config.toml
head_dim = 64
tie_embeddings = false
init_std_qkv = 0.0629
optimizer = "cautious_adamw"
seq_len = 1024
Each number is 500 + 25 x the weight over its row's rms, rounded and kept within 0 to 999. Layers, rows and columns count from 0. Numbers have three digits each. The size before them is the row's rms in percent of the matrix's.

# layer 6 MLP up, 768x128, rms 0.0955, rows 47-101, columns 0-127
095:495512488510469521491512511523500481531520445526528549512497468538510524510547505530512539491460486544528457499458489520481473538536477490493512522533465503495504507492501472506530491467466495469544488466440506511451502471502531519514487501535502525520506460478569505515501504466540521491467526532478517521503504490490518517528508486471500474493502520518473510455469481488478465496493
099:452557477512516497483551455519507459523512474491474492526501487533515454483525487482523469487464525473512479530540486501520466471505501492506497483499501477478502530553510517530487518490536448470503505512488475489547492507482484463437522515508518448515490479505492499554523535471516516477492528476521489547520480477479489486494526488517526501470504503517504474486538539502486486549518
092:449519489449515507523537473482494525481508477449518506551496512518465486471502521485498440514453482570521453504514504492501461463487531515491484486494509506544483476496514486511499512454491463513485508496497535505516524491503534480478536474500477485507498459529508539488528490551469486518501486474492529517495511505502515527488495504476513464491515512524415464510503469491505473511528
100:551513499464529496519541504515531486457534497484514523447505489526485495502520517471508507542465463547537464499536537511470465503529528453484486515552483466507483495512529521511532496517503500509482512485507473554495481499536504493484546486519511478490504473500542496549523522522509519462489525494496514513502483471495527451574515465509487489534510492535492487484476495478495504528521
107:497502506480478474515511520533506432531475533480509508483487477462497487511522540520513462523492485488518531513494515489466508518502455484511541495542463487467539504486528495503468567438480497502492495519494516506509519494480484485515491476455502504474510477523479488519536540469480494526520457530524524492462470456497453487485508516529538541523465484523475503530462481533502487522471
110:535520504489482458531518478478464477465519484494481503497468499519490487484507502494455482506527498494544498522508530498478483551478503511514534497476516476552499502517502525480495494490485492541465534544485578524500524493539483476518540487543559494529490527535511480497505500542535527462556500496493507449503467476446488510512502504528500472512498508524490483490492463514459539502496
078:504484475502505482501553481466493519475491477494505491510469519464447498507448516507510504472440488506483484505536497502509512489483468483484499482443512487529527474524489445484524496518519471476516490513452522482521457441484512514454483519491510493461481500540502477501518512499501483478515526462457460527493526489467499536480456508534502498532514521537500529515515450484482463464468
110:509538484484445455513534510484481451501536486452477477536530503493480486534492494528538505516489459527551513514481529494543524486549485488501495510481523520513485539465484492530473496433532492492486518485515468471539481481510527480466534519562487470541512492537475481512506501543511507469523470500493502540500506489507479508502488490455477503483534492504502482497517477526469508493524
082:518484487494526487536548499512476482497472486547470541507528514503505525519475500523490471468514497523504546490553506468543523500500478442530537480520480512507500486500483471538511546532514468474507479512521512494471498494515539405506479531532486484475467453516499550500519504539472468529526514515494501463501492472486517538492510496462486509509487505496493473519516476471512521518491
106:544558484476494501540530481547512473510520467485532507518456465495495473481485528493549491478469474448497443506507511499515511475484490485526482446500538469510483544522501526502442535486505476493519504544476505471514498520533508481511487511491504509481502488491485480507490533545505505494478510538496524476503469490494487477531477499466515507497552491486516462555488516510492558492531
099:506506477465511472508550464511474482522520470469488492456465516528501490560497528475478497496512484483557530535515495521500496532531519499501537503483534494521495491527469460480487496506450445500483491526492490530485484512496486456503488524495508476536482450512491470473510511495504461490486485482513533546497468470486527513495479488543511532472512495511469494558466519510551511459465
102:471501502456448521500495484510527532521501504499483502462466477479515458536548467499504487536524498496493495509516517488491498469506448486529546460486494467524536501506509493497489474471487473487499520469464457548503494516518506523471560518483511522547493488491484441511530512487537524478512454519485489480505481492520425488517494532471488468512477492524542505510509491508475541474505
107:469519489464472508520510500538538493526537473514498527527481487513527504536486511516495475527514514492543536517494497526493499471518476529466510475503498500552536519517498517513465483472488520510516507495500540509511484459534469500512520520509551473528481504533555476473524480478544492498538453527523496499463514488494483506506506518469475495523560499434475489507514500511498467509421
105:533493456481499484502520471501534467456469460480527546488526490549508499462517549461452487528479495529530514487479530517489468490507487503478520497498496495490511511498485517494468481507457493472477562483457490498492528472486492513486484512508480496496483507513482492475522518508514484482541534507525453502525498486465530513502429511463505473458482455493464453475485501511523540508464
105:522526512497475525500509491478508519544497523496506521461496460488512493509542483489506487488512471504530527500488501500473478497526474454477517461516460493522551497468495515508488561524485466505548553515456513476513520484493435461474461455504523506463456491523499485478525503525495463512501517518487506538469466489488477503524442486452490523533525506528488496513487528524533480508478
106:499513491504454532527489457514492457473474486450529496475458501511510504498516543509443513496507518539497483507500536514526472548512457525499523516506511517487489502521507508492493486481501506508488518510458528504502534468463491462484555505488553462503472481502497514485513545462536499491491527509495479524498508480477486528490504519482453545460480469457495496505549539530486499462448
096:510472489477509476510520461484512520501518470493469541548458424547485467518469531494554440496500506499517487520452501511512473479546505470503507522494482503471487514514463500520502518481476481490518481529507469518532498494522469496509507507493533500467479511462482453514500501465534459529516502490566506486470499510465514490484486504448525481523541481465483497524501485479524488517493
100:483517522499490504475554475508505507541491479465510515499476493522499495551472520505485480502497480539527522501487483488495469535481485483510510499519473544566487484492493469500525495497487489501488492493479430516525497494500488432522512480536461476531476453477534492541517478516496467493509483538517484526471482491498441474564529487494489491499492528502455488512478459510484503466449
099:458495463518466502506507499520507485526544489474539544506479494446490446513483508512535500527462485481521510514488504499485505524470485482527562514530511480459467483488499484495499538489525498410515512517516506523499463508519521508492509539504528485544484448516512518504519494472514503511523527487526517517532496517484527499444489498528459478473532457467527497515476505508508521486461
086:461502529479472471488484480484498503466510490496540505524505478509507507517502484523504497479497476490474528470507479506502528497505518466505515504547506437463509514478552504523492529497501512495499498457520514487513496536523475512443490457520514487485488493478479473511482483514537521532494451536462481488499457497452428520495462469497490516471506482433498486471510564514516472480544
099:505469534473517501491492490489489532510550460478482539478495494534476468490512524538518504548499467463514512503486478552503479503561497457517495491478513480504528494529512475498497542518481502468457480518504524523507520482501502521496532536508547469486467464504455509506489531531532474542438444492511532544499490495473512476528522452518497532515491470490478485522485475512491498501492
106:553512451472499473509512477511526474508475468450494516517513522542533515499475509512513453485529497531470485510493506440504482491510507455539515548529556549491490524497502488484496516463511462449482471501496488487474525481490484511485499501520506515478481504516485518547489518532506482544525485513513507505484490494493475459500468493490479490458560475486456469471512544531490492520473
105:511492473513462475558545490520506491444520487492517523530500459500501501505518473467468473485496499558500534530530504512475524532477511480493529522521532513493483525516534484505461561501507467480540496494514521521509539491490486482482504501492462465505542486493518444451489534503510500468484489524507509521439515453476507481501498484486511502532483504492437501491457532499502523516524
112:522547514486469470504514467482489457507534510530477491453470488556494517505479512547473493520514481530531502480487533518514547517512486484514508518499486476504506520530535498538474503517490466525502522538526483508528476484454503485510520463539527496485481519536502538468508465514490477519510479495483517531465474454481476494546540481490502494477465484481476465508426467533507487511502
070:507501514452465468489534467508474488516520493471508526523482457518510519550505517482465517512485475533537516486484495516476462540495471450508558512511514539520498493516500457539507483458464481469483505512462486482463514476507518472515536541482515485554499497505501466519512513498525496543492458533502509546471495466482508508525485477518489531548520480540469477491491496495462502490520
111:489501513505446491535502509504490490496510483525471512496461530486512506489527475527477500537535478529499460512523514536558453489516508513512513505526534498576493505506539539519492529469499520490528499508540498515513505493485512498464519497494521459508506521523490476465494503528572497506474479521528495494462468509499489525498523456488482506500483531435481483502433467546529501478502
077:465536500482471462513536496506487486490513510495497553510471484502503452514505536489502503513448475526557525506487511509490475531494506511513524464529508506524516490514511458519504536462491489451505527484521469491471513518521503458481518566505524461530506490489499520496538490523533487530470484517530484529485471459487495489566491505519476516522523486483499461544485439509494497469468
105:494465522500478523523533495500475508464495504507490511502490502484545484561504479486488470473503440493525501500526480491512490510477489503514545515473508482515495528509476469503531486488484520473530589492501543531517549516472513498471496476507485501488468507493485503489553498490499548444523506553493482499509501498519489502493487478471412458481499502517490468517499515506494544488457
092:540513530467544519498513453573519538476490488503481519530466496459447486489484511517509513510478472504489495490524525459505501516501523496469492495478527443535495482481504512494528500511503471501490513533458528458503476474556499519489480498548505507524490457500485527498512537518516500480496440495494513490409532529511501500521477502491532539478490498484493480488513533522498514490499
082:491547488464486493492543511516524476471510500457505558488500484512521469538516530484514512483491480496509452513477526451520508540510510550535475509485502506516542470516510486540497510497476493475520550503471492524456501517507484472487484537488548543516496498564534520509520475522495521522489479508511539496473499490461491503536462481475479485497552494503492463509475490529485492525451
108:476535502499489453497556492521518484473498497458540549476519496510519501501528536475538506516473477461513504530488475519494468498539475477524493540477544491500515522534492485489465479460503481524506478460459494505525506504492535468529514477522542461499470489491451486503525485493501481471527451512488480476505509475449486517487498499473499446500518517461495484529483499477438494484468
097:504527488491544471514533486522545502503504484519532503514491477492485457498508489532493492562515503507485468471468512510486517551530490519496510504481532551538487513490521508477455443513497452461472549492490535503515510503486500499489515487482520517495480533528431509499505506511486546471458484493566531481472493531475512477484456506461496502513485447477520504487501497528496489505531
111:522517489518469493513531497545507464493513507440525553503505458460519481528520493466482506523497455504471481478494498504494484524503490528489541460499522529491545538497546496478476519479496513517492502492469475530508498462473480498524512519477548476486457476498473467530549508529473477516503479538484487542508478505457468507542530488501536484514505496508469499496458512492464538479456
092:533506528466531510525518505532517479490513488487487520501517468478503496501524504483487525498487498511500471486525492510520501498525453483493513523496469496473534534559522503539484491499521431433519516512452494539488517506540452475471514460543539484483511499507476520492520500528483497522521496530481481537487506514483410466501491489512483510491526455490497512476480558504465513491484
093:537521504501477505546540512510524477450456478499471520534452494463504458514556493509494511484513508508511488470492524513499497524532490535539504548540502533523500486494462511520479481475470455485522484538495504513506473491532495507489554526459494508469515498519494504526475483504534534485556529531506476523495491521508521469518461456488483502492542474522486461508533513537509513497461
106:477479496496499527478493504484494474543494457494500511548479467533492499500504500503479467503476487496512505487533509503467493492503503485514549481479469436504467535548489487547524509481433451451516526520487485528525475464491477482549533483513542515508530500488519491453495532510504490498508513494533528497501476482488462501506520507495503485518504449482471537521524416525510512509499
110:540503467475472469475540498516487502482534484488514496532521511539465479532492517503544508560461493519523546545508519517512503471538490515519532539522542535495506502513511502526458503487487464519475493512485517496492509506477531437540498533534547458521481496526522484516518469515498495467479481516480499517501515528480537495497477511508499487477555493519502500480459448491480482470536
095:494477505491495508523513459522498458480498470457511491522509481480498500510495503473501465486503474556455497504488515442516515499478476479515534480533477496491496531486546515526528515542509483525484519504487488506491502503541432534511509479509511463454423477496480467492506491492489490529541474551458471486499480523461498517491515497480498437543496499476517472465472492507489540498502
100:520496472445457508523527494516452473500474507485496518453489489509509529477474469541465512497494488484470521518525506488510431538507483537517499456520540482549470488471515479464491508533527507497474498495498521526486530470510515488496531537502517489537508512505476503505491508497528510548498543526513456524488505531457503488533513485552478476523509461552515495507497454511477490470478
109:481521544481497486506495467464468494502524460513505499519523510468524461504520478537540436487480471492506538497528500488543475492571522511518509507495523478489514477514482493522527560451492476503514496498507535475478505520509486504494489518461528465475493480520478464483506527492508513500483512510530500499450500466490474487526498515530446515514478432528508488544473518518483542504533
102:489497440488471473500498496479513495473514492470524544553514475508532479479561508513503512486507513507504493544458501483485498511535514525498520518515489474537504483501476479509464533486467481476549526498482509502485507438462526513517536495485471506573495500511461505514471498492527486543514503514547505522507454511515482492474426460498526517532517499471477502523509480517527516522491
095:510486493485475496535485480491493498515488486496481539509488499487591456472478511499487492496485507498549499491475515493480497545474498464499535506492518495538547476495552445515528481482528508448517480494497530518491509481494529488538515499483488485446497450504518519542498533510513539480496483518489476481469468486479489498477538503453479519523455506511457477555496467493516489480482
086:556532506500479472462513453494503487481472538513450491499513511484501500517529457499461513482508491495483522511482471497533493470477495489509511508502561493473474504491465494479471519492524499519486501530457480544508493463518489485503479507509523496516468511488483503470501504482560513508488514571505470544504481483486440552484476501499510484482487432470508493491565491504479537476516
103:531524508478474475537526410494479519534515492502501503528521505497555503507501473495495472433510471530494505495504526544497513504550523474513511478507546481478466520519526505498448529522528486497483513513486535489510496480459485450527529492487468496476492505511480490539511566514495494490511492502505521524501505449481522490490467484501451509477508450515508480529535484501520515502531
093:507494479468523531454510472499468507526494533515479553547500485486551504480518481478486518501471436517503510507492480503455478498532502523515487476510508444486472507489479474509499492499491477491496519506506500507511481482500496504498459472505488495504491485491502527512513505484548468468569547488537506529486479503494519534450506438520452518478480485497545455500521533553507509537471
072:481543507488490473483530498549497458491527499507491537482481454546504468531508532498500528499489478520492511479482511517495524540482484491515537502484528461533473506554504515535490511483492479450510545513486500511524502500546494517484524509508554467523494478541531474477513497527492500518514521510496503508474484471482481503532507476585488489479538510505490479502483451556462535485472
101:509522485450459458485512472478497475492560483484558540519454456509490507497499484519560475497492487472516500506488497495467507489500507537532539474473542500493507536475469511484481541492499493512485508482474526463500529472468529509530517499512514500538505541516501467500494501505521493487488520487497510483424513501496495459502478498544480507489544497535513488563512486529462495522531
097:485525496456516479514506483530476508517531469455538528478448451520481530503522495508489485507477458519490500498489472485474484525505480490515485480500487546488483508478490470553490507465502518494503529535469484492471492484512510544486484486515493500537464466511494515519485503517553534517490480512466540565491499531510536554490516497489449469532529521542471488546491497498494543527489
093:478495469532491495504506491553517503495494493468530473510528487485504527480511482516506504521457470497471531475543501518501493515509478519560516493503493505519460554495525512528475522505475490491475521461446540481473525520522510521516492468483490519480507518489515467498484502464511506448506491551496499538501465468497489456520408476504480537541506470502501515531496457460512519493519
087:495476518452491497523466486520550499459502501502495485555521478476497478491470478477473482540500474521545560521471491525499469488527496490526498522531517515528484469494536495491482478509495446546514469513492477527460492500559505452495537458456486510493466493452499519477538503533510500516484489511497512519458499506513496498513472527470492512515505475503493483511468448530473516460479
090:476531522500446457495497487527534513503481520530528520454533495490511492481523464481466494504477500453506536521466470561508483492495502504556504479570528469503536487538497482502493461486487485496492470515479480487475520513504474471484495448502457446521492525485543477485514490488522501516514519477476493492480470463489507465461518509482497483505478484544502477507463488522491530456499
094:490508501535498509500515516552504498523477454474523531514529506531557501531519480518497509501492495479526526527517568509499485534539506496508477513517460525498514521523490512561499465427452500484454537475476560521461487489508497503533479495503504497487486481512499495512454490535519482504517490485523511533507519501476513525470482486526479495480511522540523484503481492525525475527436
107:530495460475518496513537472517522501545562441455491516512457482470479505529491484530541462503475497463517509528496499531490528504506473485508520501546549427468476506486510527494488533510480482514501501479479503519485474494535511504468530521467491510485515466493461498537494512495488517491533491552517505492474485518508550480484463496482493475490480433525464483492498496509515508489511
110:531540459474501486514543519473490539509531494475509517498525513524551492511479463488491435551489482467495536547474516476493488492497463515512519528454498541526482502462546475525464551499499444448549504539512509508523508491496503516515529464482512470507492484503468510514536484515506487530471491530507496459473498533497503501505502516484475508515495471498515513515499490537471468481472
110:505523526486498460466520458535525459472529473457460496483486513523471515479518516513480512503484479531503474500478530522532517518518457459501535491510517509515511511510526466495453505468479440522538510509475502497488520480501474532525499515473536501465511535524517468509509482553484481504451441526494532499494485503496486486506445433536516486518510534502502486487470501522504519528519
# layer 6 MLP down (transposed), 768x128, rms 0.0659, rows 47-100, columns 0-127
096:513495499515507469549451501463532497492517481497540468485488487476513462465489494523500528505495515499520500483540486494546531516470515523503485548514545481507489553501502494484492529512496513490512503530530530500559532499503462462496526497482485519491474523463501481528543524466495518519502457515527469477483465529510497467518509521503469471508537508508538570480496476449521465536496
093:504469504557476457515485521500530524458536481460525483516456516519479521472507516456508489517502498504473550481505469509531504483441482476497510528469521530513472501502509519442457492496511521471481481480499473504503535517482475456533495490524507485510527509519491507507480504546441549510515515470499517505521523523552506507542480506505505512497442533512494485503460492544517507467515
095:511516478480493456535478515512465470487491536495475481467486537491498558515480478473470501448522492473531537451514487509468563535469489533475485538506494518522490520523495555512492485509493505499492458519501462522489516481518513497514461459524502529507513511508466527497511549467510492482495529480474464475478494504474466500523517546498489485542476505450510514544521499487523523486469
097:561508547494470516518504475526496550504519548460535496512527512466539503516505515496525508518491470488490556465462484513436517502491506482549478493551489490504502509459508540501472463476475520499516485494490531457479517504471505472492509472476545494496546499530486496501478520494499502480494508543489467457538499485485494493509506504487507477526463523446518535480495465497471498475485
116:480545508477513508496525542539534517512478503486536487546491502493498498530504534480546486504513446504509484432508508475476481510536495551492487481464482543476497450483492496519501534448484500494490467533514477521490489508489482477447461515503543516510497564502509521503483449489493495526523480527518538525506487484508476508454509513517481547495515511513496530532469517513494533472495
102:511502500466460527553467441490504490472496501497507461528499498525457477534511511478500521486492526512504462497458483449497512471538515523508532499475461528483505515483462508504515522515503478524489526490498455499501513493488489525512484511461485523521496525503511519497523500464527519539532477513532526492510478506522499487513511450510466550511480487532472494505391501508529506480540
097:505515530490507523512442538531497488511516511547511457514527504521534492462529527507514485496466496496522489514465465472532507514537533491525512502513457524471483505500477549532517487458446499481516506490541515533505503569535495502539508491500505454502537508481480507503500483517485518534498529530497516468496479506545499475524510496478511512483483485487463470465505571526512530537496
110:541511491486474447497509523465507486530481503477522538467493488516460497472498501483513518508522516473531476518498494490502467502519541510511526539513505496506474495510518539495480551482465492490509481477477516531508487480538519509503499511513502519524484532524514486532528472510586496514501481498497471571511494539470561462493473556467450488516481516488534502493526490512524516458471
093:461506500498495472521448477490452495478553504474515470499449507501508462503505524497531515512474475450483500485478493506507488506500520520472468545529457504503510486503494503490514517444541511544502537512523478489490482519511468544500518508479538483548512498471510462551479533498493510537449426502499481489519555515497483491487456522471479481507516503504478526477473513475507488505508
098:519504513530531465527520485460445504538550492524525468535489480539515520492501497487520440500470494519529484552510507494523504504524475492549502512501547516511482485513508524471458539514469494500464487550506504480491539499492491476513472455536495541510464567503505506496495501492514494522488535514541526509489511499497483498485479452544471508493478465460513505492506500517503550494474
119:519520514526535521503429515462466487513544484533485530496545459494506492476502484536477509545471488473513432460541535496519490487493513497507498516534508498460524499512467501545472475503531495514516471487511539483507508521506511520494476500460525480449500527458497549478485533494501501538484495509488479494502482450474476511433505478518493505494527518510504489479497469505519522474471
100:476562506475537486528509521491468532517533516514517499476474515479508449468524528551461458498534490463523499476529514488495516512458467460506500490527538537517516489503474494494515485501531520513511553484502501533499531498512521493488494485534522502473515505485558510548499515481465520495471480519476485539502461474529512517472520517475502512531499489505531549527521515554467467506491
102:497493537492523468552498515483530513499525469488550514515524520488530476505501526513478515491486534488519493541499525521503498508465436450498518495523539467533497500517478446467497539452489531468531506438508505458514515511495507498503513481462536511508496512567478500456518493493506484479519466536509506460503492519521497501504501522484514488468480511423473515522487507500505492490463
111:509449505477460511501480503540475485506488485485492513536465500521499494491505511499484489499517465493527524522471510488482477535544455492483517486481520525484512458531515493477517465474509488482503477491468494533512498538509525483465511499476479493516502462513492512477505525541523467481545480522523422492437516515529489493507433527499505493465490521503425482539504531500524533524475
103:459510537525494516484468496503497542451481494497494525523472472480487546516520488497511481469471475486467524451512485499472535511515508528540499478520508482545472495508527490502511478520512473480526479479512518469487503547505496472472492476511493474479513482457506567560472512525492557494494506528438484502537483549490499482505513484502491509512541478506506490501510569507467533517514
105:537500539499473533534499505502507498525492509480517517503502553526539521503449517469510484511503544534511476514519498473519474533521445515484436481528512483480508458453500508534520505519493515481496507464479483454494506496472483489518508485502471487507467486525498474457509518495511507474528497548528506524496439543545507508489530533501481544499452468495509485511547468500460497508483
090:543467496509540502504505533504463522524519515533522469551501527547518518478520493458479513501471527511512528507555500460485512523452526495504502539504516509539484452453496534452494521501450540522494516522517480480464534527496484533521497496493505525487502509559533512472494502474446484496510481494534481512529503484476501458489519519507495486502461504469517518485473527511480497458503
098:514442510495494507469480572496480536482459500538496499548483507496506499476528544510477481489517537497482503513532446484472474499510484466470515477470519519490488498467483530476503499490492500515520516514457498476472497472506478491512506514453510483530546534552468481496523510484512506472541485513466504487559488486513535502466483496486512512503512481523479547522521518496478528423501
094:518526497517493502486504480472501517440462492536526492493496487498525478484455473451504486481502454558503525503508497504532493483494518515471481484499485492488452469477473498458460488486447528517547525480493539525511495516519505501533459497538507485491475478542523530490494415490466474532456498511499506510485513519545487482541503508544525495469485519498519500498483459525516507517507
095:551466456534496535519506496504466518524501495502445504491474507476509464475479518508538483518481542487496472520485538501518475495522490550508481476495497509539518509545451432483495512488498491500513519494499523497447479494464469467541452552446485527477506499577493524482499518478459491500482511515494509496524528499505525498483523512471472480508496514515524481499517479498498540490489
109:494485533501526547526499469482464501516528481505446454488479485475465471518479529541492471508507497509534540497544494497481498484548526456528479475488490443500560474506496513456488569508478462499501511471492505475523509506498487513488505526509495506511500481509529477491507473500505470511476506494520502525502479474503523495538503462500438485464464460452473476525486472506512533516518
101:463488489490515544542514479502513503513525483516509514506477458482470511498480500492525468502488496536509485521482477522497484493494537551465504460511500479473498483477469516529504493534508449534491525521549476504476464486519499508480528501484527516507528482464499478486536493479518523472448525506547512511439494484475506508489470483495490533525500502571531475496516506439442471538524
097:540455496506486473519480535499533497484471482497500519519532461477542527528462436506521491473496459502486519480539475481528478500480508471466524499477510473535478459482493480434489508505561520502536485510492499513503495538516537512513523446526475477518505500509493491521517509479486517451513524533468470487489496471482505488514530502495471521512465516528499457559501520493495520534481
105:502503456470532485491498489463483500491498507528511493467490520496515507473537474521477473515492529519499476499511493522492525528484532538476457534471509515469506499509553476495430535512505484484519535481493497462489491465489503498481491541489505480540524487492481485519492510588454497475510497523494501551507489501505511519453503453447552516487497451489527503508478483527540518486528
091:500539473477458501501553474506492453490534469482515514506484438517490489551521487482454457521464416532499505503502513500494523503510458474495557505520521479517498496518520494545486515459493476477495541507459502519492529482541493470496523525494541506488502491523524483484541496490515511509499507533519503523472498445464490510514518467524496500520516497531502444507487502527479508492488
106:520507472523480510506482474499489551512503466526468499493486503530496467508483474484471482477508516495469506513528461468515541496476498499451522470482492474508520488492491489496475501543512515460475486515525523463476472485518501483498537544547511479474498511433464498524497469502553538562522459466489450512477515492491495505472475475488462531481533508482508515442473497465499474506481
095:468526500472478499509555491517462466513525487479483544501488458502506463542526477474473501521469448539528468502512530478529497524518481488508538475503531489514503487516513487538466512491480464492474532519518494517460523460499473467517537505535529522518495488522469486470529488486522477489509508518510514531473478432447491516522520449527506516511517492490523446518497467506509519477490
097:528504498498479501530489468483494511458526496499497519506498479485468521477491476487505503503477564485545482506487524472509454517517501519505479491518482441497510484496505475482488501468517518484525483556494505474486545489519453480485434542481525486500523478532501474491474508514472496556528512499484527528474469487543510535437474546499502510484484485528464536477518534530521498474542
095:439505506525537491488504523515498472511549463513495483457510482500488511509505497490482512524537506560502473477455466516505530478473487548498510513519497550469449502488513530488476477482476491503493487513490491557481495449475483503488548509511470471496501520520534526499458488457477491494530525515460464475505491440474529483476505488454537512523493501528465522512540505483491501508488
097:489531467496499513478536499531508483490529498477490559527488447478545463505533484455501503512483445533533502511485548455507518522502486506508526506508522508516529463479513469521490512486494479471525560511490499510468533494483489502474504523483508535482486463522512501502550492487504479478505497498522507521458491481472513519547534454497478538522495501504495416512482460517512487532501
110:518519521501470512527501498511509527448473498499486506531547467473514486475493521505480522505474466493500516497540508520486497477485473512571527539544515475504488514493479525462492497487487445508515519488496470495471507482489444524500504484511529499452476519556491548469506527504540523494533500539507465530507512484506458487517484470458521506512484488540458541484516462474470504455501
090:514507496492491541545520472490466526483512509521489493529469491488456543452486492467502559461482561501505450494482498478440552477499511510488444500539504465516501492486448489516495508521511515510548497493500496510454495484469536490494539452492495501504472508495467505499500512534531466534517497533470472486517489469473522491498530515523492458530482489522479479531520511480488517494514
135:494503497514475467498497486496522492530443542452517533526534537479536502527526493470533530517533493497507506479501478515475519535457471562481508448486539530492509505486508518465487519510449516519520476481477491471525557511460512538518484521476540494460488486520492524491472479526472473484509546530471515502517491504474502473510501519471531489538491527493484482520538505497466526499475
083:463507502491506467476533512500465513492507541492502533519477468483490542474479491492490497492518477517439528509493431528524493461491466480466524540499542543511495485523480521509565472475511494517508454517497479517530475526509489545489491463522488489515446531477503500470502489504504476500531539495452487501501492514506491490531512503546527484482521526528490467507467528483508465544469
083:492523486535509503464482504474487482554497488514496482499525553530503512502550480491462550531528495556470478491500472501521530504478458456488532521484444496490515496508479545499515456502496473469492515483509449489510471511487489529530520481445532499492496488510484462531495503491500468458476526466488515522512507512504527488527488442517502475485469529463467488478530495469528493477474
094:525496515499523517531466531498482478534489492522560459521519513514523497506512540473432469484508548543490431518529477505443514513517506490491502485516529488506497545493476510489501495508462503536505549506496505496498470475496478541523550484539492511498475528498477500478497485482460468491508543511520531498538503494530489517502506480505514479502539497499502470546477449546487521521484
105:515507521545488460485505493460495469494506557538474526490520503513465503502503480515470489480499530480446501495527525480444507491508568495511469498502531505501487534484504524494449477526512514510491490487524510546490487476506542478548509506469491506505539537501497517476520465525542517519507467488476519480509516489540543483507494552472520481527484495464526467492507490561490489454484
098:505528464556517510482506494518505522506508494525498465523527489525506468498479488531479494474494496505482499476477492543487499440546521492494459479498550516471511465499469506491538495500502511484498498530496471477513505500468514491525479502503472539490491453496501494476492511489505438545460552474500537497466535488517495535515511416517522483508547452542492529529525502507511505527519
094:498523475534485517515455504543522493517500506489502481504497461522497481507503474527540511532483475538475472536512503496483530473528487499534481556494474462479526541536532485468514536458478493467535522495510498466520507522515458482544471482484506488471454451523517518455511473552494563471527458481507508546498460519491487507485501483502508486473490486521497497481504499505535507480478
101:514450517468510484512521527481503493497483526522484495509443531562523495496524483490504517513480535503487455477458480475456492492474480490532511479494500478548514544471544492512510499482510469511482510489517497491526509468512485460513478490503518504486521498490527482552516526539491487492496501492527506432526511457486517512448495517488537460530539498502493471515534552531518455491542
100:528455471524475491482526492509509493495474483493546490490530453483500516520521505454486464512529478500491485525466524461506476454474520487481498482478509472485490443459485460455518501450491472488481527517458509479504478455534468453512495541487469489535491513500554525481506488479506497446506515508483500534564470540497531487515495545510520528496507477497498505501500487501520523501509
093:470482478534491486452504466501484513501488533447478486482500545452495513507499518478510498493471550506499541492503521543524525492489504498523503487508546468465456520507473509507498514506460521532484528498524527466506558518542486456511482503514520524497499508474473515494463491544470515555490480522506451538508488520551496507491480491516481462488523470481539505457512487526455486512516
090:485507479516519519490489481499502526491506480515570511527504465487528492480469518512477511524495506474518481487528521512498533512554515483505450507565466501480497516530525508508468524512467503498517502491500505493445500486500478539473531524466470482432531533540516551506535517465461491448496519472457450481528542513495490472528490494485523490493498542515509510512475502506515477497527
098:519491518539453481492557472503518530467509539528512500484484502477519540510504508486492516488495465461481522487518489486564477460483492488515475460522465526519472495461530509518506519493474517544504520470502461516542496451495494517520523490504498509492444534482503513499498479479507475492518521502467476511495520493464517547539498527484502472496527509536498498568519518476477446480543
086:494502486520487502507491478516508471538462493485535482443498516492519473485498506492531500509478518474504473474516545501553511485502511485523479526509508538503500528489493487516472543469499515517525494494476489523492466539494487468508503507527494520484479494512509545529470496497525514534439483514487539482494487506505436480529507520477523528501540508473528543546481427450505447454472
101:493537501469486479471565464515495458488528482508469546485483433511501479551525516491487485523497473537524500505502524509521515521491465481493543496489500484510509472548491507535487531466507443451484539524482473504497517496495485514500504484502539502502495493493527463486517534473519509526506515519485525531472488446450522511504508459551493521494509480493497451515493472526477544495494
097:492492516498529528517498520530500478514496465574512476470546488502542482490476468510470515525513518445486536502508480501525505447470510446511483514519522496475481515490501557503470505522506514453502488468512475514509455470501505450456550498526499503483498512485515480510521465483470501482479476505505492507525490479499457540491508527480496432498500550456487516477534513502509486483513
096:497471518493512498504538524521512505520460477484522483497541510448547472511495504525470500488539495508502497482504515515524525493515509497498535481511524442531493480538487453467489511478495516521475449483481485500507450496486481436505488493461469521516479538511489480537526454459489505503516558505495474478520527524490445484508495491530489527446477469497509475506523532455501504531471
086:511495502451511473517525555508500495485527514541455519492491517492504484497496508489491472435500514534449532508465514463519515460520576475518477482492508479476470461486511487460519531506515488507491484540522489490515514512483485497528525524521490484516565487496517482483518530519516537525521498489467529454461504499481495536520522549506523497507511477482472503464495538552497470503513
086:502494476515522546504512503466496482544487516506546529494535510495490489488495516470479517471516498509527470490517479468557497504486504508508446494446494531527514503523453524506489464496525553497506508489505519520547469564472513511461510492495544523468490572505523504477471486510467460479550494499467483519519492499509510507501504502493518476476538512477490534490571487507527511505489
081:443519502491523528491473491514489478510518502452547473500487505517473484482495494503475493529518474455513473496519464491551478471460532511462476526459507519524491511511486502516519482519525527526534531480482478508482516512481524489462545545515538522464527501466495511477547489484522501487481506488510531484479527492498516524487496516526525573497480506509526493520519415474526488520477
092:491525546486519496465493507495477459515533529487499474512499475500498510507485510514454510473510468547455552480508505460531500481515492494509474530490536469508498482479498558494498483478464508506488467517547495488503563497505505519531494502487465513511506495480489483495495480575516471469505546503468471430511496471503498504536540530496530498529520534490511500520534523460493456512497
111:488428466493523505470449537481510564503498516485519452522431496505515494510502550522533471461466507460497531485517508493500536530460530505517462510505520450490475506527482515506500562504468513539521528480525503514514537538516532519506499478492469512522529532484478499498511513520504500504513476517534478502499455499516505489481529495518489495514505512526485533546483500512492498469513
101:490529524473534484471464525508471501510494488506509463488492553485486506509508472538501458485520514510523472468468486514506521544504467488491498521461475484446486496509471556555483509505534476489513533475446509512465485484492468504483518460514517509464508476495517500487487537499495459508527484528454518484521513524509510487507530516468479482520482466481466518454498508462530553458539